python train.py --num_hidden_layers=12 --norm_place="pre" --lr_mult_qkv=0.5
Each number is 500 + 25 x the weight over its row's rms, rounded and kept within 0 to 999. Layers, rows and columns count from 0. Numbers have three digits each. The size before them is the row's rms in percent of the matrix's.

# layer 2 MLP down (transposed), 1024x256, rms 0.113, rows 406-431, columns 0-127
121:521491537501537506527509519473497481461499522476488475519490510488495519476507467520471482507482505499530463527492463467488494494453544467517467519473498519511475481484480530489496476488515528497475511490452494514534522487523466498444496479489436495472485511484543490474507508508462497477505503471486483537505485500546493513500490483458540515534519504477520526511497521511516491491448
095:514477507536522529529521504467489495485524539497446508518530492500511520496532463469476499496552516502504488466530510471468468478493499442503522486542497507541488545514517471489502501501533516513499485522483513503515472457439507504539507489488463446520540553505485476510512477468480527552482514462482497475509438542499524539456522579485498479505534490512520495516519528518528518494493
094:488503519475481497535501502494509532457510451507511483500534502495464523462503486458493471472491507497507478480507454490423551510492494496481515495467469513490517524523489496500469526504462489537490489518525491478490478451488541499485498462472506452520501493483510506524462512485523493503530503512474483519495432524490464511501492473505498493470504499538519453484455536537510479509502
092:498496495435546520495508510513515523534492469492480538486491476516505501469504521494537505485485488480503467503528504476452499547505527506485490471474518521526491468490502504520477510543516479539498471465483557485485511493483507521525450467505494489505480487528494462473549527439506524508545461545536490516500496534472496462463520498485493560476494511498506497459536504471472540511469
099:466521539503530489467520470460492520510516498479560489508542549496497531483484522477520510503455526503501490497493509519532536509464513454477464490505497507506500505453536510494458503518468527486465531501518483513499465530517472468524501495487499460456494538459555468508548491512493493465474469504509496494485489492525501504464472486462530452477496486511503486501458501494510481509508
112:515532470518519546512449467487532514493510490508518452513528492482520482543450460491511508516537498489537484462495483487510478516514468483505502504524524496498490490500538462550485516511542504512488516534465484494499522517479508518455473439552506450504484530524543521487534504459519511496498521451490484507477499501462513548507510522497539518483473518513495503515506506484541529543467
103:529459490487484522435484462504475517454498485490436546503542494439498488494461491535473503480538479477504488504475498434444535486496499490498522518474451500515531474508521470471464467509494489481535487475444489486516475459504471477481470480474478499513504486498493522521511485525478556496551496534504520511479490490493520487483471478478525487496509465501521513508481478497480466500490
101:472504513495557496474497514486520463512539471498504514513512529473486497437512508488477529498514478493577532458522527501524521510536479469524474489475534530491462481526503490491518519512511506527503482563503524483499541482481488502426498504473490547540486513521552527478451501503494530493517555508497541493484519545502502489553504465515507458508487466495472495467532513501503509485487
106:518466501523477476482482538490507505513498500508519500540502518478499559495461469498494502503474523535479468486502529470534476502517528486490498483500538522515442517526487504467453500474472490544534475506512519468519479534501529510528497474494539496439517477537470509487480509489515522505493490534494485486455537510504486528518489508560503473522494470553528508491504478477521554495515
097:458565506497507512490536490477532456458547514498540471486502479538479484512523474483520526500483487495479523483534520510516485467511489536472534489504489522519472474505521463484488486522501502497507508505497552530523529506494471498519462482521483522489479507504503519471544463482502516543478513521511500477498491537535524513516474460447454507442476493479465527521511511527527508479493
101:541519476458504488495491483486522531533458491522449476499501477534454479516510533523490533490500502520492448447556517532527462492494495472495553513522526493571479515501505495466503443459531508507521529532474535515543501496494487481523495510477498482480495541478477503534507512512497505490490493474519474492549506512493529499458517499488502411514500535482495509479496464492507540500520
098:527480528489539474514524500492507502524522491510452502529528503524442454460453479526444419519509498507509501449479466507510471541515496453497465509524499487492481488495489530511459471504510471501526494516474516530493500514476519473524508512505512502504545506512546556515473500479516525507517498468508537465521513462498503487543489491533530500455506501500491492459560535545487536502484
109:486524524487483523501499496471478498447527542499473481481525497525463529495494473514516487460510493450551500507536487480565563500482486495508509501524477474440489483515511498504485507533492498544539447539509523501506518501485469526469469444505484553505505510449503501497481507450535467492549492514488445491498474489473543435482497477508493550514507547500509515522490497468506491502517
108:478488490511493502525484505559479470472470490509504492500510479523480510473520490461478531470501510458517459482522508477474507486472459499507481490491494527504511503533511458478491479515524517499459514485496440483507526496488486491575535495487529489490484476516529493535544483490519481499495520499519506526480478489497452475503524500512465484528458515500472542507487478521509485503491
116:537513531452500489458499497495493516531485466506514502526489488460501508452526527497553479475486513484522484508502545470517487496479470497493497508528514511497529490488500502445542522538486483469527504514504498518512522519490496468511526553472550530490496494496534499477495521500515514466535548484483496486528492520517480516488501539530515512470507481511487545474445502450552529460508
112:527472523487508505546496497486471477483508524486489500501510492522521456487515487482534515508509460492496489463515472440480542474519502503480515496503526493480533490517525518466518454502485514495490530505476505465522490478488528504530526525513476540512463494489513484481532455544492484481516532500451522560489526469502455494481495511524500448498519484491549503425526508513503491498473
097:481541495466488460498497491508474500457487514527507507524447523494547502442482494469492490554520482514481522478503522499479501542518508458519496480499472483514515469528509508538471499490540517454490497502505532530507511484515457491543496503458479500497454517473534485528500526486501453503471510490485503509500452518466482467473531512515507471517519506506508518533520514438498497534504
101:511507535466475461515521484497499512516455498534516475498476490501514521466500514514454483553512505487510492492473543511506511472496501482507490512482562517491486497471469505464480488523549529489544509469526486504476504480480511511473511484489528491472478499510489486501492545524479495498522492510518510496477515514511513523476503509498519474521452465465530499496513455528521482480480
103:490509531502500462500518543496550554506481533417456536482468485501497472489516465475513482511511487542467454487480525495504507504507491501495529526466519491488496515491528542480492504521504497547498507474490500522551508485514455536477528492511493502524549481501496543495470507516501500493510480497474450509483502476488506516517492561481478510475510491501536511512507478495480519523483
097:494550479501479496515513523516507516510497489532507499524508477466491462475501542540465476479527498473484455497485501493520492506527500500494539519491553512501491475490469519448472518534484527488502488510503475498499546474460524488479483493451497500461506461452502515523483470500494541495517575484472495471511486466500516494503526462512468466462492502521461484463482483498505536554473
094:518507519458488465512521501479515527480479546498470521494505498524510462470539514491507510516529485464512555472537500500474497499559531442489497524523498480484548459500494509523504537523476484495500496489513519542540481522519526518515511473477512498525481470512481466506451515512465496462542438485526516514502511514547515517506503509507525527457509501495505527523544527505518543497509
111:502456498496483506440536518456457498497509445506512499485479510471476470466496477469488495504490518494497468531505471474481520484521522517486499542490520491517533460499529544517536541535497498533519515522477524461498513535500504557528465501528459532503479513508551526501501532484541473538526507493525512528504535502503517511534491539521506481484502509499514472556537506518476471509486
110:529499498499482489470511483467511486436512496556507526514491487505459454494527462500477531483503490468529516474524486469560486487488542542484478484542490502494455536496530509474467489508495498446486452481523531507494489507509494514457545509478519522508502520511534516511510506527533476509504508520469462496483467529500538533532514448500505506489477526510525527520467477469531498478479
109:457476533454513516506523538525440516505478480495455511531507501525503505519499505565503494452485539506473515499531514536512502536497471534487479495483495485491476518482482566483477478489465507519515503529514512513495491495472521521498483483498477539491532505483511510515457493490450497551488494487524509509549525493518489472490496492466533529511499510525496515523501529497480499511475
092:507522494482509509450535543485471515488485530503511497510468501486494492479510498534504526507453466527501533534498469538509499492488508555485492506521489521480491500502509472525504515495472477495490487427532523490492528533504463507569456512478475473521495478449491480480488460495497461533447454519535484447453492516503510515507490513545491475527509516455463504519487491473498493509492
104:522504486491558555539518494527487473517522546538509493480450508510479472505531468480513511494519484518501521493493524523464526509528477492454524492489500511511517477486481531478492551498504438474478508480497489506526475526479458496454516494491500533478541493496482524481506500480569500537519501490502478463501518485486525515517492540456474508476534479519494480444496477518515495506460
# layer 2 MLP up, 1024x256, rms 0.111, rows 407-431, columns 0-127
089:475480505495534508507514543484477491477506485490503488454521508481531458526488488520469494530517490524502564508535520489491549489482562499475491514505485471469491455490517491498475512496494485528532502483481465488510509508520506491480494499485464476491506498508493464519511536509499478528504505499492510491499492501510491521497481467418562467446482496484525504503502483474542501504439
095:514461506501501526484490519456467497501490500521512459514478503499503529439488476493533470547551530495481501482520484477542506541485513453529484524465486483515519481478499461496498486522502537521469529487492505513498480500513496520495533450531461483524516482524481503505487469509500499476514525514506459508502473551513508529453457512479494450492469552503479512484508474498530512438500
097:495499524529480520542508505471465483502474545498483500525485528483482539481518544513490493486520454520516524519493477480506469552468493458504485529474530476497522544533519480522523494525482457478505519526515503508445495480505493508484490558513513464462510480489479513555502519516519478488498566461488520495473469520513501500475531527505502465517511475516511518507526526520505475534530
104:492506497488525499499516498472500534484516535483511469509474570499534536448511495463534507506492477547491521535495522507509512475486457483492451474470500469519516489502503498509495555461496494513466481495471484501492480502532504493489504462483472511480474545542521490515483524445480488474510504550498491532523499516549494488513490469492517496492487461457482496532502484508509499562502
107:470508457469480500522489477480474452522524526492549514527500535489476473527515499454511533522490500464523466477504513493459444537509504483500493474541485509504527567456491483476499458483471516491531507505520481550492517486453488495451468480522494521476520537508529522519544472492496528504484532513521479511483510472483478506494478542461526508516480509487546466514518528505483532505507
102:476487541546487467542462487524514502504476495532518473492513504529454477501492477547519553502474527517502517517497535534536448503493511479488499533564518524491477519482508474502497477479509509489493527484479476480496491491488499478471490518516513469488452518568506490487476478474466522499495527511471486540501516470525499477501519493530492475494535489524463480485452509498489511478520
085:466497533532492501498494539482500545513455514533549476466518457481531494536463477465561516483498479530531532452481475494482459510488474512461470517508484523469484522496499503513494475521509489509468525452462489497496520495535495503500505473486563489509536512562521472498516470511513553520499523500451528495490512483494498514472496498502477485510513521499455491497496462482492513516521
101:520515490504479520526471490465489506493512518481509471511495512467517499554519528507497496482554482485498513543508495500513473530510474522523498472486514505448474491480508480472489496492514460493533450492439523470511506486499498479512491477484512502497498510486503489505518480540503518489462471521486470465464513538455473516507502536486503552533537533460521564478499480476496520499538
105:472537510501505510524461496459513528547503443509465505506516514560520522468476502488521536483469468538521477495481532497471511481449526471537470483480479440473531514544478521502519469545494517526478437497447519555493511479546469504507522549521503508518487514460498485483498485486527464492479509498533494490457497450502462520476499500534502531515503500482467494511511505524516516479540
102:464522499480486486493486486462486521513506543542539504517459520543538471550529446494503481474532510513495515527492495513456496522550478514504484530483487548472489495494490466511529498550472496527495509501531520487466469491469497475479510539502520518495470559456539493496477460533496516517503515504488520529431526510490530491535515529504492499508477515496492511512501503479479488503456
094:470507530504497477478501518511499474494464511531515493519564529532526505520513487473481459494507522471538538507490488490519500488498511528531459495562519489521520517514543552515542490509472536488456523470469504494486478525500498486531530488532524503496514526558494511487484474506490544476514519473503496546489514474479483478501450497465489509500522506470492532466500512491473492467479
108:512531462506515527483518502488480443491508562507491493484470546484482517492470489505500497514474500496487542538496518484502544573499525474528428533476497501459533529527505531506507514510496508525488459514498501535509488527514462541504508444460483488504467501515464469509492501521474514539502464512515488481476501508506486473522494502493505543502471536478480510481528482496491498527505
106:508469485555474457509499500480505477494529465478487470516521506520533493497506476554546505484457517456505479496490527496516496529471490512501492470483495523505490490567481517468522509490515469583508486465496499536486505461494486527486515504496522505515502562482524515525506462514541463510504546480470495491507496527497520487513449514499522499502506515482506516552482496547502460492479
106:513476534500493460492502537476499486489456529449533496486506502540523497491476524477490487499529521483508512490562496511519492490489507494467523531476479498527522494481489516489477498505551514463504518513482500518511438495475510520561514500514494537498519477471514542493505492521545444534480486484548522466513518513468503493531518462491522442504537496511515498496509506524492507486516
106:471453509519531434528472508455516513479576537467527472547543495486468427525506477488504519534528510470480521499492553459546469475512498495471495500500518448511515504569493509524489471520512482454500512503469522564484509488500501485500510525481510508545501504487504481469513515481520495494517537485469507452511532484542509509513500444480526457521536526523511489469498488518518511508477
099:492532505508497547504452489496514517497509474553476447471487475493455497454494504496528495509499569492491495503470522502513496516486533532483478508454503489513492468486470490530507522475491500534502506520479488496516475463474460487512494537460473523508518510487502470497487498504484503493484456553509535541501500525469530497472510489536501513534511493517525552473487553502500529517492
100:462509510462502470493462547490545482527474475488508483518476501496542511493531503522494510492491530488514528441488466510497506531530512495529503510475522516459519456513486474495550486464471529534523498534538472472480527522460493513502543451477540517497531532510511539485487479494473492507451474534484471508478519585437532513476537487502519485478471484496514512521502510503495518457523
102:512521446516472477486496514487502543517520548474535469528497484427478531472481491452488485513507522516485494514553488479522514507447485479556443501478498482495517508555466522494469475485483477479490534492512530512526484483463488491518488513542535501502519496479497492502475474507501520503530524518504511489518472475516473551492508503514502464511473486533526476542486504469479504489509
097:539488490509497501488480477487481492482485484474485481485531463493530508498524489515495474535538515532472517503509468512466527557481478508509469461453473471514503479496493458516558531470493555506505495482494514499471519489526490517533489517512503483466471511458481515523512537539464490485502491469540475487499503463513523500514471453488478507496496503519486536499508546510514524499471
099:553524466545483521536511436523495472521527494496501507515512501495510533492541472482481551521507543494495470506505507494486538464529482466569497496516494518509433525513427479501503462493517503501480471510480486497505484552492461511489483546499543504499459467490523454494524544496475533471524490479515479520499506510509481505556492491478503531416482531536512447488502556472505523516490
107:524487517504471503464536470449488513501508522505478508473471517495551474489487527510535511471473476478503482541530491520478461508500533511481528557504448510513531554490551517480509517474514494481489486471465476497491510512508440459514510496515470515484491495512538521458478526535485521490512539495454498543435498535526522498487462533508518507496456507465462493502504499472504502495496
107:479497553515472484465503491548512549452542491526525474443504468510493477489573543514533507509532500499475501512488461483513483517546480513519508503499526508469526472504473495515453527499512524504506517515484498527503500508508504503471492498493520481515484498519514485465447528493522481492506526486444493489546488477494492522486492529486482475493522525502546446487485472464484480449488
102:539450514488453547462503515481513511548482511462515474479523486503579520494497492487496509522463489469488517523475473541509530514493457504505469511514503505484523494514524524491478467494462532506464487500456529507477490445463509516472465552487482524541478465508490501476471506531503473490462482500478520495544475539531479496484504543499514501526473503540463508496518514473484489501520
095:488492510500447512527476493445519534511532505480504525522501501465568522490529472484456477493479498481485501520482491486523490500525491474501500498473521498544520488532502556488501512552505475451485497473519489479477475411462498470506498487489470503490518482515501491521476516426475485508482454491486518488487482532477526498525521549498482509462512474525519519508488495488500500510487
099:464507548493516474478501523492532520476510536490502503513513521540490522556489488522477518490487504493488529496476461467508517494461490499511505497540507451482529502492427469499460493501495425505487497477489533471483468524521502519528513465560495485493510459453529507518481504468499491493545498477462504506501460541464485482508484495500555519489529498535519516482483496453506459534471